config.yaml
num_hidden_layers: 14
hidden_size: 192
num_attention_heads: 2
num_key_value_heads: 1
head_dim: 96
intermediate_size: 512
vocab_size: 1024
hidden_act: "swiglu"
norm: "rmsnorm"
norm_place: "pre"
norm_eps: 1e-05
positions: "rope"
rope_theta: 10000.0
rope_fraction: 1.0
qk_norm: true
attn_scale: 0.102
bias: "none"
tie_word_embeddings: false
parallel_block: false
init: "normal"
init_std_qkv: 0.0198
init_std_o: 0.0
init_std_up: 0.0198
init_std_down: 0.0
optimizer: "adam_variant"
learning_rate: 0.00162
beta1: 0.9
beta2: 0.99
weight_decay: 0.038
lr_head: 0.00566
warmup_steps: 225
schedule: "cos"
final_lr_fraction: 0.03
batch_tokens: 16384
max_seq_len: 1024
doc_mask: false
train_tokens: 238900000
max_steps: 14582
dataset: "wikipedia_en"
Each number is 128 + 24 x the weight over its row's rms, rounded and kept within 0 to 255. Layers, rows and columns count from 0. Numbers have three digits each. The size before them is the row's rms in percent of the matrix's.

# q: layer 7 attention query, 192x192, rms 0.106, rows 61-95,157-191, columns 0-31
# k: layer 7 attention key, 96x192, rms 0.0952, rows 61-95, columns 0-31
# v: layer 7 attention value, 96x192, rms 0.0825, rows 0-84, columns 0-31
# o: layer 7 attention output (transposed), 192x192, rms 0.0828, rows 0-84,96-180, columns 0-31
q61 092:144104107107142096081133133093138138140141139144132129143142063138123147147107156134089188172111
q157 090:110132135112153176113097126132099098107084151093117138139130113096156107157108150159153095121140
k61 089:075137141138140179180147130118123125092076101121164134124104151102091123133101149162076137119113
q62 097:118121125182155111118125138123131112107130135131148118095167099113103151095130161118136096124128
q158 089:146100123137135100128145143133136107139185142142172131097129124149133128117179119101122165125159
k62 109:128114108106143158096098157114143134134112148110145142121107111150122125138121103075110110113129
q63 089:153134145122137138174100145118123129119128126150124126156116121142120151128168093139132161143132
q159 082:138157129127147111116099131072124127112158116098110072154068099139160101126144150154129171119127
k63 114:129162160132108110083114120135155107184116096137131118153157126096119166141123119117139125115098
q64 094:119143128108122160112162163153149128126099145083138124097123141086152102121117115148148143140089
q160 097:136125123113155145147114151188137122127096117104159145105132163112123152163142086116132094144119
k64 101:094143130183152133139117116144109109135159167119138130043152114119120111152113144133134101123161
q65 101:146124127129146133160182139136140110101077122145128140099117166102145098120178127109126182097120
q161 092:167145137155146148103136129087113132126126116130116137105112126132126111138096128163114094135127
k65 097:141125155130121110109134112129139120115134104092138112151122118136145111147149121096135112166163
q66 096:128105120169151139112125115138151117118089146150128128073104132131127114141160139137133087078107
q162 088:124127159167145135173112110103101161114124144142154188109124152134157175112101118112082117132136
k66 105:123085117102148159119139106139108157118130164128130117116102142132166129075141136102114104123145
q67 092:160132174130163122136155149084071098135119104089137127145128128145108137166082111126139128104115
q163 098:121134137136136167128086170123133170162135119137123144113125135114210123109140129119137180120132
k67 094:110149116110105110162159103152141199098137082084136094086115106124118139120164129109093119100140
q68 100:155130141169101107127114140127156147145149099158137124117152112109111143140137113125107142091174
q164 086:164161143124134121098142101127153096150161140111136129139109110125148129115117126136133171140148
k68 104:164151136166088099078111117104164121098156133139127128156138138085132130158087157092127128127136
q69 097:130131151132137135153100136090093120159159167186097100103092106105139130104161142102147132107100
q165 094:113116134153099062149140136113155117097119159170086105159136166176114178101124126086082138129129
k69 090:124142143127132131118131149098145071126155095125098161160080123113135134106081122132123103098131
q70 098:175106157123107107102105111144153155120160111128130132153076102123107132141137109073121156104150
q166 086:151152139119169103124132132123116079111133173086115104148086127179160159144152193119107170161125
k70 104:111148156151115095124116101111161107158122090157145133153158136078156155112147114134167117114124
q71 097:140136176141119170147137109139146104113119145146111141103110164169138171151093094164108107162144
q167 095:116122110142143143137112121178143145116126130123130104135118130095174111143091113159151191165142
k71 102:146132137126130141162143133123168151160129110138152113118109158143073118108142095132146129090122
q72 099:144094123154131108162128086131178135141114148140143180133155119191135095124089154129120099088107
q168 095:108142157131145148119116066077084135125089112189153122104132122154140107082170173177146154118117
k72 098:119090077152129136139147126125132120127149135127092130120148138135105098108087124177137151129119
q73 092:117155149112106134127135125111163105116129132135112164113142085140092129129164129123120181094150
q169 096:165119105157121143158135115125111109161145131117134164154158132129117093163128068169147111146155
k73 107:133147135130137097104129152106154127162156112139082112113099118138182145142121114137152160145112
q74 106:136117143131108179129153139155105148136105157114111117112111130111149156167178126109090149089159
q170 099:124149103136113124135186179134127113132112108143121152157146100104135141131112162139110112140117
k74 109:147126132163148096141114105160124122147127109104102142144152106060139116129093143139112160144106
q75 093:097133140135128087132116116142104098151130123135108124133144112160105130124143119155147157117109
q171 094:074142083150103124139113116122136082149115137105141114143155109140084119089105153132155145110149
k75 093:175120088129154123092155125123093133135112112164106138149132147153149109118082169163111117117112
q76 090:124093120129153097117128136161139100145129148069162109094146132170104127118080128111104105141102
q172 088:104110107104115138156111144092101109151087133094119161076148111156099107120153123100110108121148
k76 128:119100115115158158140162117126094146136127138132158128108145104139143108114129136141135117134135
q77 100:093093120143144135112136106141102092129149155073158124081135137126113130112131121119135115116114
q173 092:102102127150154152148125117135104085147150171112179123086151142158107118155110127142117100167140
k77 088:114100122102161122128180098109131119134110135090124133112128125133081131116149141123129114141126
q78 109:085084112083134158113111150102159121137117132123159115120090153104114138125179098124156177145123
q174 096:069142162084126148122110141149093129117125125084120139100154073081119125117095148153126074113125
k78 105:100105118113154186162151112108163161084123146097150157153106152151125158151092091110110102140140
q79 099:173137141122147116094128128127156160140135103109116132117092129171118136128148122119165093132047
q175 099:118123099113089112121115129051152122143114150097137134084124085097133135129103124138140121166159
k79 092:151138112147104118089154079165102094126104135147181145130137107155147127103170130094107126172142
q80 099:123137153157118116147129105121147134070083093131151124135128127152099150098086135153116096134153
q176 096:109110132084146151116100135142089162134139114113116158133114140134148145132141082106137138165092
k80 116:129110133136139146148121139152138155121133128147154113099110143139137146108158092098144100110138
q81 099:151152135127149162128111118146137119137140086136118126139163131111134089135159148110145149123134
q177 106:129151126116116127107150122119088128120097127114107084132154106153119115140127111077133112133107
k81 095:120123131109124091090111120150142072202167146155088147172106132131110154136103121133133163102129
q82 136:165160096112153138098099120140138136145085103127117132157099149178124145109128136108124117122113
q178 113:103132093106119157086102119140180121146103171137122147117113143109134139160120162129156097168169
k82 087:118122131118134108110098084172168112137136125148179130121134145133121140177133153133131140114132
q83 099:129117092161124104108137157132128130094128104110122114129096133141091132111130153153129154085104
q179 090:129129125122167129117155113161150093101114132112163137128166146114129121144093123119123114147122
k83 087:152162130157110120141119105099080154152149173167109123086153102122161134151148128117175142135130
q84 109:146142117125129100118158103109111123089171117160090136163076121160124116106117173109141134125086
q180 096:176134077117118165128158121162126152155165134183133144101116109129150189139119110125133110097120
k84 089:116123124125139114154108116113133144110118123102131076093157152108137151119132135118142122124071
q85 100:175097138125122099107107122149106136100113134106156125112123119117142161130119129120117089136113
q181 115:110097104132106142107135116144120055133104154128172093124092115145085143141156170156156106151119
k85 089:123137126141118100128106118121137148156146106172098135112190155171142119129117127140131130160193
q86 097:135132112136134132125139129164133138129136119122141106128114174140099112131108118126125158120137
q182 096:100139174119147174114085146139065120056093088079142091103114133131118120149136148159157143144123
k86 092:129126114097138089125132105106143162125121123105141102138151121140129104163141163121166164098134
q87 155:098084120101139137113111101140110097128139149092163146126084157130090175121170145151145133150122
q183 130:128170124133146132097119134160134151153098119142116104128123148136123114155074117102128141135115
k87 098:108131145090117123141147133135150178158111136161148115114129154150118116128150146135140120112167
q88 101:162118094133132096134152131084103127144145152119123132135109120156146131126154115145120116152103
q184 101:087103077091131131123139121118147078128099104122116123120104109118085132081112127125139136149130
k88 088:120148161125114112157152131136102133133141115117139073155147128169102070096094109133075094138129
q89 128:105091146124147110175113116167142146100128159069099161147119146155119147148157139126148123137124
q185 107:105130115103129099162132116141130175110090132129169162138116138112137130109122105136156177102115
k89 090:099127120119121149109122112113119073140159106097109102141148161141144108130180112162108138138142
q90 099:190159145126142122118115111161138097180150140104079165102088115138129113162137174096127145108156
q186 099:143128107153106106157148139158152079123145165146151159126114145100149191158153098153122083147103
k90 089:134130104135120098134122107071130102105129140122124129136124115118147145151108126145150147136146
q91 103:097099098125128100105153169124120151136166138154130171133136149090136134108120123154081145147126
q187 090:149112165137115144153121118129132106160168127132147128127139100106144076145124120169157131124162
k91 088:143146087096128180147118146122152130064114136124111162123139123098101159132119098091108155142133
q92 105:138167123137143140095135108137116148156111089147113072115141103162111091158077102142131126124070
q188 104:121182159113116158127131104116131139114107104141154144087119103122161110127117097114126158130118
k92 086:153119119130102126176119118157111133097140121170168113137158148104130165123108136126126164084141
q93 089:154124124143141068102126156139108099105172132099111192138132106125137081122159108111134144111128
q189 093:171124097147119096109128161132160106155106146177142112072115161162146187141156075125106124138135
k93 085:086127108143153113120093105136141123112100087106143131138110083111130159102158097140124144123111
q94 125:110085116120118117135136111156124105117151146081172152130086137123136173150153159137139130152138
q190 159:107108107119143151123145096129079112105146111120144122112121119156093132131147135154157127114060
k94 084:127105158135125130146149164094105093163140152112095111124113124122157139115133112146120113153117
q95 102:088106125123107133111148111155127093151125132143110141139163116175160133152135175105130151113132
q191 098:096114138148158155129151128141108119091132113110145114142121140131086132111129136169098174132120
k95 086:147122133107125104141151107103112123153102116117105115125080138095126119154147094178157087129138
v0 092:121132110142104152124138163128170164139135157126120113170128163115117112109105089147166108150075
o0 092:119135124104118166121169117117121159123120177129120119140122136131139142174095115123108123104123
o96 096:109090128164114152109130115143112126148156125118137105111127150151131155069102158117133145141080
v1 102:128147143121121145080115143150127117101176097140138077158123110138168068153132118146114121126105
o1 099:129067113124130142115147111135104133119132134119090133133134155092135106117129110139136168119134
o97 106:142051122128141152191148094139146092109110101110092131111111132119104132162188145142145103176143
v2 105:150139119127110090108075108139127107120132157133109133177145158141161138103132096092079099093136
o2 100:130096148161130132170144109122161123128132140133084172146103154135139176135143110123144126141124
o98 106:114151139114101093144115094165114127129128118165113159116126084136109129180155134146143132104131
v3 114:133124111095124123144139081112109145143115117171155152147123107117148134170104151076128124138128
o3 109:102143178136161150158115120124136152092129094142100133084127137152129158132084118151111082163124
o99 110:163160124118131080123134107139155158118122122185141115123129092138147174132103090090135129141117
v4 115:125125086100146106140108157163100105124132156150166132134113082148109119064173151141136139141124
o4 115:147091089127154151113126150127144092154118138058162126134118138135123098101115104115110166120122
o100 106:135119111183152134091108128091142125138094131101154167118171135131118115187149140136086097085136
v5 091:135130110149114128124121124105114170084187113098086101141129133112071150111116125144130136112095
o5 090:108131133100118072093111112112111131110103096139137116092154170109123148134108152052150178129120
o101 089:131158114083139134137110125128152123079138111113091134117122119117146171134130161120133139130115
v6 101:156129104172138120124134137139157076101153149118163134119129066129167129146073130116156121150107
o6 103:095099156094120120104157139115082123090142080143122117137091148102082121044090119096136151102131
o102 103:134182103142141115101089153121120142138126121132132105110127139093135174120134143125157130076153
v7 097:123106154119142163122081150107186096126163131152181108116129122120160100161192140199121141139179
o7 091:147137138120142188150080095149127134080145136136116138123157106158086105082165127128129107147168
o103 100:143152145066146137146090123152132138107110117091147111130129144117101104139138101106120074161165
v8 098:104118156120090150134138150143144141124097125123117151108175156120164118109127096132154121113106
o8 091:131140141132101123182114158150109111127112172103139128134103134162118092156151157160147085112139
o104 105:170142084128112132111148122122111133144094160124139112126118121122167100114154141159148147100085
v9 094:125116152096094114117118102137137134125134107091119165151130144117129140139110121192139103136106
o9 099:109131148122090111125131185099135125149109159124119119162160177136138147161107118105141074111180
o105 097:183142065124119102142144109126111170149120122140105131143085131137133102155100123143143097144082
v10 105:190113135105141125151173138144130104164124115098113131123123114094126107064128098165123165139117
o10 091:117053088117115136082155137122128113129118144121114085117141153154119092095140111127139130094146
o106 117:143084168110124145087108115109144113102133133114107097164138131106125123100123148127109145125143
v11 104:145132141159106136129146115181141135119123099131130141154123148152160101127086085087111113122126
o11 099:145081099124121124125163130113094124140112118099110123167147163092137091091162136090107163107112
o107 105:155164114134087128109108142101114122166107132148141113127126089100142157143161176136110154108158
v12 095:151122110107116147143170115152145133141109130149094159120112179112144122078084137134113152099109
o12 088:103140140141127131126131113155152117111162107052141155128132081145147108137151120131142122109106
o108 103:157176113097106128159110133135184132134135141138134140165150063139186151135122133123109164091127
v13 094:124140132078154134107131137125154139169119151136125107085127148157128098104098157168095080099150
o13 101:149164121135093156129104110144126098130157149118099142129163126090134118131125154121119117104172
o109 092:121151125106133086153154146142171121173153132115107151110168118132132119120120142103126104138115
v14 103:140129206134117132104118123153097133115141128102123088139151100133102154122156139146123096090157
o14 099:115123112084121082141120122058119111133123111117176105154168121093159115118159174090157202101142
o110 102:125141151107172118109113172164144127124109110126120119144073112080117103148149162157133135100122
v15 104:106120124144112120185114129124173117153144107144150157112103150098153139169129107077128137141149
o15 086:149160158132136161172134140147113166134142128133139086138107099140137130110099074131119146163138
o111 112:153208125103092114116135134157119163139099139117141106133123071096142111156119100114117128104105
v16 108:136133144155137144101107170130119120178154141114103105128150141144106122118123139133157129131125
o16 101:130180107126127082130093123100146110112133138154121131107070098105101130110160154126149155104125
o112 114:136121142165115150126132125106125105105146150139140140138114182147132124134154115087136117124134
v17 105:166110126148145141078092066090143155116178123129105103108148102129096160122169136175115132126147
o17 104:112153163143110120091093117117129120111103153175140087143134121092147137096120174113168118135141
o113 102:129126102093181128106093146122109154126127125111133118115074143115128145099082134119152145132115
v18 104:126142142149115123112151141139117139093120094129082165102147130151176107125069096155142119145106
o18 098:146107154139107064108143166121128100105141110102107101138127120137128151106093148115156128094114
o114 105:141125107124140121123141166124132115164162109088130138117108088127160159091117140151154149105169
v19 104:129136141107128189095151115099132146110106125107119094120099125143115063165151119119172140129078
o19 096:135130105158137178152091123154092129112145121138152142130086111100137119112169183168101169184101
o115 106:112100108136161125190141107128153127104146122105135116127136137125135114097135116120124139096139
v20 101:120134129152119145131105127142120179105133104138093073100209127075138130102148117165161121069163
o20 104:126133131112117139123145102115149113081123104131089128111152148129077167126144139132172135110118
o116 101:118121113105138156097133170178107121122132091084117131138078053109118080134131088131175155154129
v21 117:142109144113134157129162121105135174173100142068148151122093138112106112139146102170069160137066
o21 112:140168111133101135122141146116158112125122149168175098121104096151135075096174167094112124077122
o117 110:124140096146132108136120139070139113119162161164127132164118144112152129086129151102108154069140
v22 094:157123111121069154114120097112121118129136124102090127111157141104158095165118147143134130099121
o22 094:147128090136064125112158141122123118109123075158119137182105146135156127097127124094167159137134
o118 098:166180104088089137141137150124137110109154108116111096166119137113153103136140143110162115127159
v23 097:100117112134154161137109137133145125150139077146127129107116108099132131185126156129155128157129
o23 092:095147153103138117151147114147135116113122121113091118087112086127109123114117145111158111113132
o119 099:092090123092116133120123119143113149134178117091120149129085079067122101122119068139115137141155
v24 100:147130119146149162126136093134174129107107148129144136121120112143107139115155128142116102075138
o24 097:117170102134155162154094104125114111115138135138133159108113130109112101157151168137113110141169
o120 104:131177124108136106104113137133101154141086126150116134132128120101105146100106133122100160124131
v25 100:122133144121110137120164135149087108109097119142145146110108104132118096066085124118099120137110
o25 101:121073148122105134092112155141074115131165104073143143129139143134130086104128106142137120117127
o121 100:155071096124111105144151130113115132111127112133134135120150139123092124112170147138088118166149
v26 105:107124146150097109118141168152102140124148107128163121121175121079161105125129101115127166108180
o26 095:110111111113126130121172129118113151123105113095161129132135178165102098119086063130139111126101
o122 113:147172116110130145140128107117136110128120115139160109135126120141158093185172132111129119131128
v27 108:147114133147102131136134148135066131099136097148129081139126107130107151077121150144159115081108
o27 093:152111118158130101127125121101140146126110088089136125136158164099156160158171132133148148157117
o123 116:093039154131131126126135118147140152106101072086120110127141161109112170127138152118123135128119
v28 092:150114129122078095066119088115126128128122134130142145138141156153160121151141087082133125135172
o28 092:112077112136084150149131119130153151140117133105099133212147136116141149145147128143108129120183
o124 098:169167069134113080096123113150125137131128091109161081107127103148142109159141145139133141116128
v29 109:138138147124116113044163125089140139142098119126165126142137161103123113084143147130135163112127
o29 093:124113135119082155115112136120122137120139147120148145095089127102116109118154132171138160138099
o125 117:177121107151120101138126141143133102122154162150152143140097128111110049179115053156140103136150
v30 099:128143121183146130167135205083103148114133132139128084138157130171138137107109147136125112198095
o30 098:172129091156156124133153119115131157146100171084104139097132112165135124177113143131118180125112
o126 103:090094132143130134146159097136114132114134126098118135116133147174114136111131156138119135162140
v31 102:086122182161131116091105098156145166110170129118125122144135156137113128162095083130159108116112
o31 099:094174090117157119155108088147099134133124125125147141135133097096145156127117125143111125116133
o127 099:105159087135154125157089130161095129142172123146135140124111115104148139114121108124133140127124
v32 104:129127114121109125125155171120128170097116096150139135143083118152143162094154136165137104138093
o32 109:160080139136142139144117131087117156137166136109098124111160149156137117159182120124135139128128
o128 097:130132112155153110139151077134162141110099122134101100109133108138161174139130153151125114131117
v33 104:114122172107137087119152148106130139132166143104116134127122165133123139106111079156113148161128
o33 105:134151094177167125138097095124147117145113155160163106150132114131105143160119133179157118132138
o129 102:163056154156120118128137140154183118153137136150134156105136140119131165130124104168140110136129
v34 106:137107115098091147143149164177138155119092115135119084093120122074118146106148080130145111150130
o34 105:164131136126116175142178124119129108129152141116116127138136121160146141090175156159149155088146
o130 103:104103118119125103084110100121110175130119163111092098116056142110142090105079086162121168121136
v35 101:140140127141078127130118139115139142158114085112100122134138092120088118108129126108118097113097
o35 100:163138065109114116110135126087101143137110153153121110171146126087165145147147125118118139116148
o131 101:136100171169104145131146097126118130149148087119101092143113161121119107124127144094117162149113
v36 095:129105144152098151164098106145109128127118118078118123143166140131110152175119118121118142095087
o36 088:145166095143117107163124102111114158121129112174166145139107146137157121153136103123178151198124
o132 106:097075141098119128155113102130109116129172118147117130158120186139100115118084140116115151141111
v37 107:156147083148107113110117127101085148132109123149118143138130111191160137080145162136142156142092
o37 101:171112136135163118067137112124148142125139148137094112130145182114162111135125147093129104066093
o133 108:153130175147108146148128142161153135128154117126125133133134094130172166138136141095127129136138
v38 103:081115115119097153129159094126131129166091176131147129140074174164134122127095138079117087116097
o38 110:159100163101159144134141110140111086172118116118103150090140129139116140162172177158118121105122
o134 097:124099138129092145136140121137127144096101139161141107106135116111132170099142120164148103101146
v39 110:101133124122144103100096127161164112101130127140136120151107149114125126110110144189136118109134
o39 106:102172101086147130104148113142127160115111137121143126108140080060157101134110136171132113146151
o135 109:093138115146132159098105108119111117136103126125078145118143147099081061121120114156123126135120
v40 098:094101102130115134129119133050148120136059113140129124144142094116107158095097120106095118170131
o40 104:145142130149086156112155126147130123110111126083118139140150146177130152094140150109141102097096
o136 094:124131115134101117077106111103138131105177130106146129151122114156134116112106131118165134181131
v41 096:135120109101150128116176095178113123146139156152127129100116145178133160097114176138162141173136
o41 090:110108134124127115112135156108155139133122129138113085158108165109150118141131130150123105122142
o137 098:136106136162103108117137166120134121117110134100153113094148131106154170097129114125126102100105
v42 088:156141108059140104154113146078155112138125117081131130173140122132107123132167120088135111102125
o42 083:105061118131121139088142125172123133133085105115114101131122169164119138130122102115156101133125
o138 099:183162108143107146110135107116148135100104131145106107127103116111129082148133113164161109087133
v43 098:112139149114112131118139129132119148149091141109103172158113174133098169147122124122186125140107
o43 103:094139140110130136106106121160108158158160141143117122148132101098128161144118136188151137118106
o139 097:139071137149145183152098119096159133194182166124125118150132167127125105124117107130129183123134
v44 093:096121150131116166114144127119158151145113109120165111139077111107054124127128109129091140138135
o44 093:170166161074119166136095110109123144141154128133175149122093093100109097057159139117113147115143
o140 095:107165140119182122120108148112139126122159161148155141126130169126125123108104084099124147130132
v45 097:144116089145125135118095121123175129149115145148118126178163112135113128114107085144114128144179
o45 098:107144138117127098166127144095141132128089118135152113114105104151137132128101107097121116114109
o141 106:068170123104131111073118126135094136132111143113139122148125132170141092102107112074139180124121
v46 093:141134113057123147103182116130124107146108094129117152133138179156144099150146144114164126140078
o46 094:075143092141131137120113128146128164151106105125076123131143126081133104195100133140118102158133
o142 097:206111110123114118117169109116129146153147143136112136090128088122146121138110075187103117147115
v47 103:115146135143157137083115150152152134174147084126175140122106173141120133166108118124128154127149
o47 107:164124124117165118173130094119088145135142104131109154134098121151165125170138087141088167133158
o143 109:109148096142152155161118094090086125115112101172134121125124136149140124140167140126121158153153
v48 098:133134112058123120117132115136138134136128102105131128121126088115128114136095123087125147115105
o48 101:114122130109125129136144137149111111094105097128117061127138163088091136124104144115130112170139
o144 097:170107134128127134157172117132133089144139126137090113139113135114091101158145113162111109157124
v49 100:095086143080093141144127130109103125123122135125144121150113122083132180106121128138148134178136
o49 111:079149149107097144151137136118138133133121117104163142150148117127100144112172107115144122121108
o145 100:072118133106111127075117117120147141079107101101171133143157135136133166125136128105174131142106
v50 098:079115131083127127112184099109148150123123130137145143151081077131149117129148157127100131187116
o50 090:129059149120127118166148183126148177102127118128154109137138092114109153145148152094127155112076
o146 106:110116137151103117135152122146181105139147097124138122132148091173143184183124138101122123084135
v51 097:134139162119138152160161126126139121148113069071097142112131118103136104114145110131109168106144
o51 084:130095117154117140124105178133148181119133077118158081135113147096112117166112134078125149118088
o147 110:122151149081129145134121145139143133117146119116101142131119085122151147175131124084105138084146
v52 113:119131147100131127092166115103116119166138144131151156108090127125152145112130117146131144152133
o52 104:142166150118116113131152111142150138154121147079130115151108099124161099158153126172113133083141
o148 112:179177145130126129126156101141108114144110136149127129133082132130119112147146103210141130122147
v53 102:137129113074110123105143163129148121149077094151117141129141123095104149110116143130157138141095
o53 098:142150094093130085141152149101118105128127110138133099129147138105142126154103114130144106136099
o149 106:113100144133118114116120119093131146151156142092104111131134148112130119122103093133105147175132
v54 095:124103099099119134161189111119106141160121131128089197126115104119102120122098095159124138118111
o54 106:133161111128112068113135170139164112133095107128130110103093126138121129112120146085144128104123
o150 094:159170068091130091097138130131133102161148116143089145154125134139126136130154119124106132123130
v55 098:150121138095128107163101136137129081129124115126137151154130114135157174173094146144167077152136
o55 098:141095113094124117149162103127129148112137127121110145136104144142143123156092066184146113120153
o151 104:113106140122119096140087085099146135116111102109100113118134164123107141117118094141153143119109
v56 092:073152099119138167139107173105163129151113084150143126089095100126099137142137112116111147136149
o56 092:172152155126156111121128081127103137130153125175069108121117102177125128092151151138152113119163
o152 096:120133129128139148131153142109116118146151132098119143102126141127092090101134091158123149168111
v57 107:117119143180111130119151094173136131155162165108095111100109163107136091143123152139142115106147
o57 100:133103119086139129118123140104114092161132124182069142102101118104087154133169156160117163110158
o153 111:127140110105114141136117175145086099116131120148101124133086092107087148146155155100136099148118
v58 093:123097188160149172124133151127181154120135107108167094136157135123146117162113125151121143162130
o58 092:123109107147101156149114116132118169100114149089133122118148129128117101169160151122145150150131
o154 100:108041159124138134150102104139134102122134134097131106158112150143158152143131149118122140151144
v59 085:154091064113124132110157118137185155130124114106120111148101107154172130125110107161103131216101
o59 086:086078121119140118130120122136131136109114151152133142121145132124100107120126114101112111108142
o155 094:128074136123121144103123099114165110117135128141147145127145126139152151142101121097123126133137
v60 105:151121121119101148098127145175112136102102132115095134116173142137136125127127137138170164124172
o60 103:167097110136120150134132155101121105145142148102094151182117143120151133120130136155154149131120
o156 104:158113117166093125122126184124121148153141123082172150131120130105148112175121131136110145129130
v61 097:166099144162116121171135117165110118150162165081122107130142117119087145091129127119141096136114
o61 090:134140102110139126116146124095132092192125143149161156139104136106160121122146132153168138104135
o157 102:116075111136140085105112170148100127127118116147151149108138193095115148096121117102146134102098
v62 113:144130147161130081097142118143089126096159130129130131142167098154094147127127158148131105147110
o62 109:114129119136121087079116142116108111160101152133159112162133130066168140174081119152140158130127
o158 109:145005092161179143121114140112098127158119101145138129153137169142152115116105136138150147138114
v63 099:113144141150155168135130125134168156124143101134129129090123143137128129173136160115122133166129
o63 099:082146168137142143111129117131098168149138145161106113122108102114131110128144143143107133140148
o159 099:111185110123155134122172164129120115179114124121161140111108109133149136106152118127132158165131
v64 091:163115150159105144150152152141104093116142153119119122105137148130126089165132164081107111111113
o64 095:089106117084080087097147169111149078112084083114116118095106150118133099079092136112129159134113
o160 096:159160118076091105116140191122112132113148124122123169135107109108152126136146151114128101095132
v65 098:106141104098156152180108146110116141085115102120121106122123125131138092129111119119167138139160
o65 095:159082152104148132158145097148122166112125139055123108113164102144133112151143114148152140150128
o161 100:068113158125126147139148107170145113111084106106125119085166144136108127093134150126120143095170
v66 097:153117123158073112177120168139110085099102173101136113147128166143126153107133113105153117135099
o66 098:112110125157060146082126148113111135172118159112137117156113117162128098140132084146153147146096
o162 102:143149132142095154076117131098112141131079161140116111149133168124127117116123191176137139102070
v67 110:116132144124144110131166105139138092098111154146155151161147136062117124070142146130131096091147
o67 106:120103141124113141118158203145123160136104133107161145133154140117120116142110139117124105135107
o163 106:140136120143150117042144160135099147166072146120140125112169132110124096127125156124125106089112
v68 096:132134145106169149151143123145113198124124108105131124102138172141145140177142116105135128119138
o68 099:105109113136096133160115157164135155094151121158121087177169131146158131141162148119081108142146
o164 097:121099140138069132134152105111094128134118172143086091110093157124105122135119135157096151107087
v69 103:152128143133114124142151118154081124090099148144160121123092099125142126100112148099120116115152
o69 098:141094150118158183139106150107102097185145082101136143118141118111127105083129114151118154147145
o165 106:116171098139121102153150164153117141148066103146131100149151143105104105122127155116120117126132
v70 099:114127100117129137119148117174126150144159140154129066135107131154122135117100140115104143172126
o70 101:119123154148158093101147137113117105139124151165142127128152149127121164109090155086141124118104
o166 096:114092126123138136181165114118115114145168174169130098099133118151090143145135103125094096153137
v71 095:104133138159124099104122109114139073142128173102121104144076081200110141099150132097115116157106
o71 092:189142130155146123094117098144060084162130145166122136144131151112172154136159178111158121152100
o167 101:120110174145120146126127153161116142119170110141127123122168133154087144098132154115103105145123
v72 109:139136107128168136100126083177098097136097146151143109164142157152094138131160151134169081101116
o72 103:120096116091145143134120079097143154130107153113113126128128168121161111173194107104158089151137
o168 103:148106156152118129108099088095136127124128153159151104126148096142128144122142120137134124114100
v73 108:141127151131097113112131080148115093125111164090121137116147139136135122164154127147152135142126
o73 096:097166100145128146107084129141120121139125154143122108164120132162121126142129103122123115171108
o169 109:136141124102169135094126136131096139101152158124115133168121127126099105131092142112123073164070
v74 108:154106075094129148135123097174144132129108117128105160157131119118159109131150101126127104126090
o74 110:125097101108121131112133126137140129092098116111139103123137178104126096120122128064173086137108
o170 102:148128097092089126111114083118156122128136128141128120120156117119141152150123153102097141148132
v75 106:119135130146151115155131131136145135136182162115162121129109130137136109116138174170099120118118
o75 103:088125130110129127088200125103150139075102100177156111122150151112138119118122100099121134094111
o171 101:106198165110131117102138141109129096117136119140141137084134107099129163140162118075134111069160
v76 100:136128091134084154111120065148122083120092139149127117129111115119111090096159097165149123085135
o76 090:165138125122157146153134154109165102096123081152128145143128132095123151117152142111118132156106
o172 107:139127147120141127091142157161136124132101132139101138142140155100130107144113098114136135086113
v77 092:155155146109152168131138093129092156098114104127096132118147185137115122153128111151184140135137
o77 099:134135122127135135153115156134150151118147135109115113159090094157160130156113138135149129133133
o173 093:134146141139150125164152150152126153156139163120092146131101114162149099126111118150115142141113
v78 101:145107128087130134128129107146138134155183103134110141129157103154156089154125132143136148180168
o78 110:120131128125086109143123136126168141124143156126154086164109128115176113103067092117118098137146
o174 097:144102123104102098156124126155158099126140155110119095136102105111154106151100084146122117097118
v79 093:154129098114128127100109152152135135099108102116125120132114128116124137173118113093164116171123
o79 088:111109156102134101163145148158104106131167134112116161135121102159101163094118111142116115118097
o175 102:112163060156103149166124101107106149123149124139178117113143150136122103117128083106110100134144
v80 096:138141143136096090086165136129095125133102125114137162148101122154101133142117102078171156149098
o80 088:086148141115110116103139143111096112166162146112128141133110142131132105084132097137114077092106
o176 107:169211105156123122124115117070125142128133162155133116139134152132141117113173124142127121143094
v81 094:145168103143143151117114145106160108154118112126145135154124144143085154132174135145130125139102
o81 092:121112176109111144083158130136092173122143170157112134138119129124182094125104133116102131095108
o177 100:138138162143153172108136140097091151138151174149139145114087142136136124097115089142124167135130
v82 096:147108132158169121167106143110142158142153104141131112177143091125128128127091111103136087144133
o82 092:144088143100119128141145130102131167123104130094113121104133131132108152112140119106135112077136
o178 106:118162114134102105130092087118144146134095114119116065105133141115129165132168124111143140087157
v83 091:114118122115107099139111138109095143100162144156140101086098120140131098141087125115111098166109
o83 103:142114144127100134095123102134121090144141133085077117088135115125118128116081125112132151107161
o179 091:149087117104141105117132131139156134106124098134132144098167116138141157123146162125146126125134
v84 090:143139122072098144186112095110131175159132118087087148123121103137169134149088150134138124078127
o84 083:127131126137123097120126112151155132130130095139108107154102134146129117159128141116134124123183
o180 098:126153134111135134118174138199148151132101102139085108141078129126121140134108176133162143083092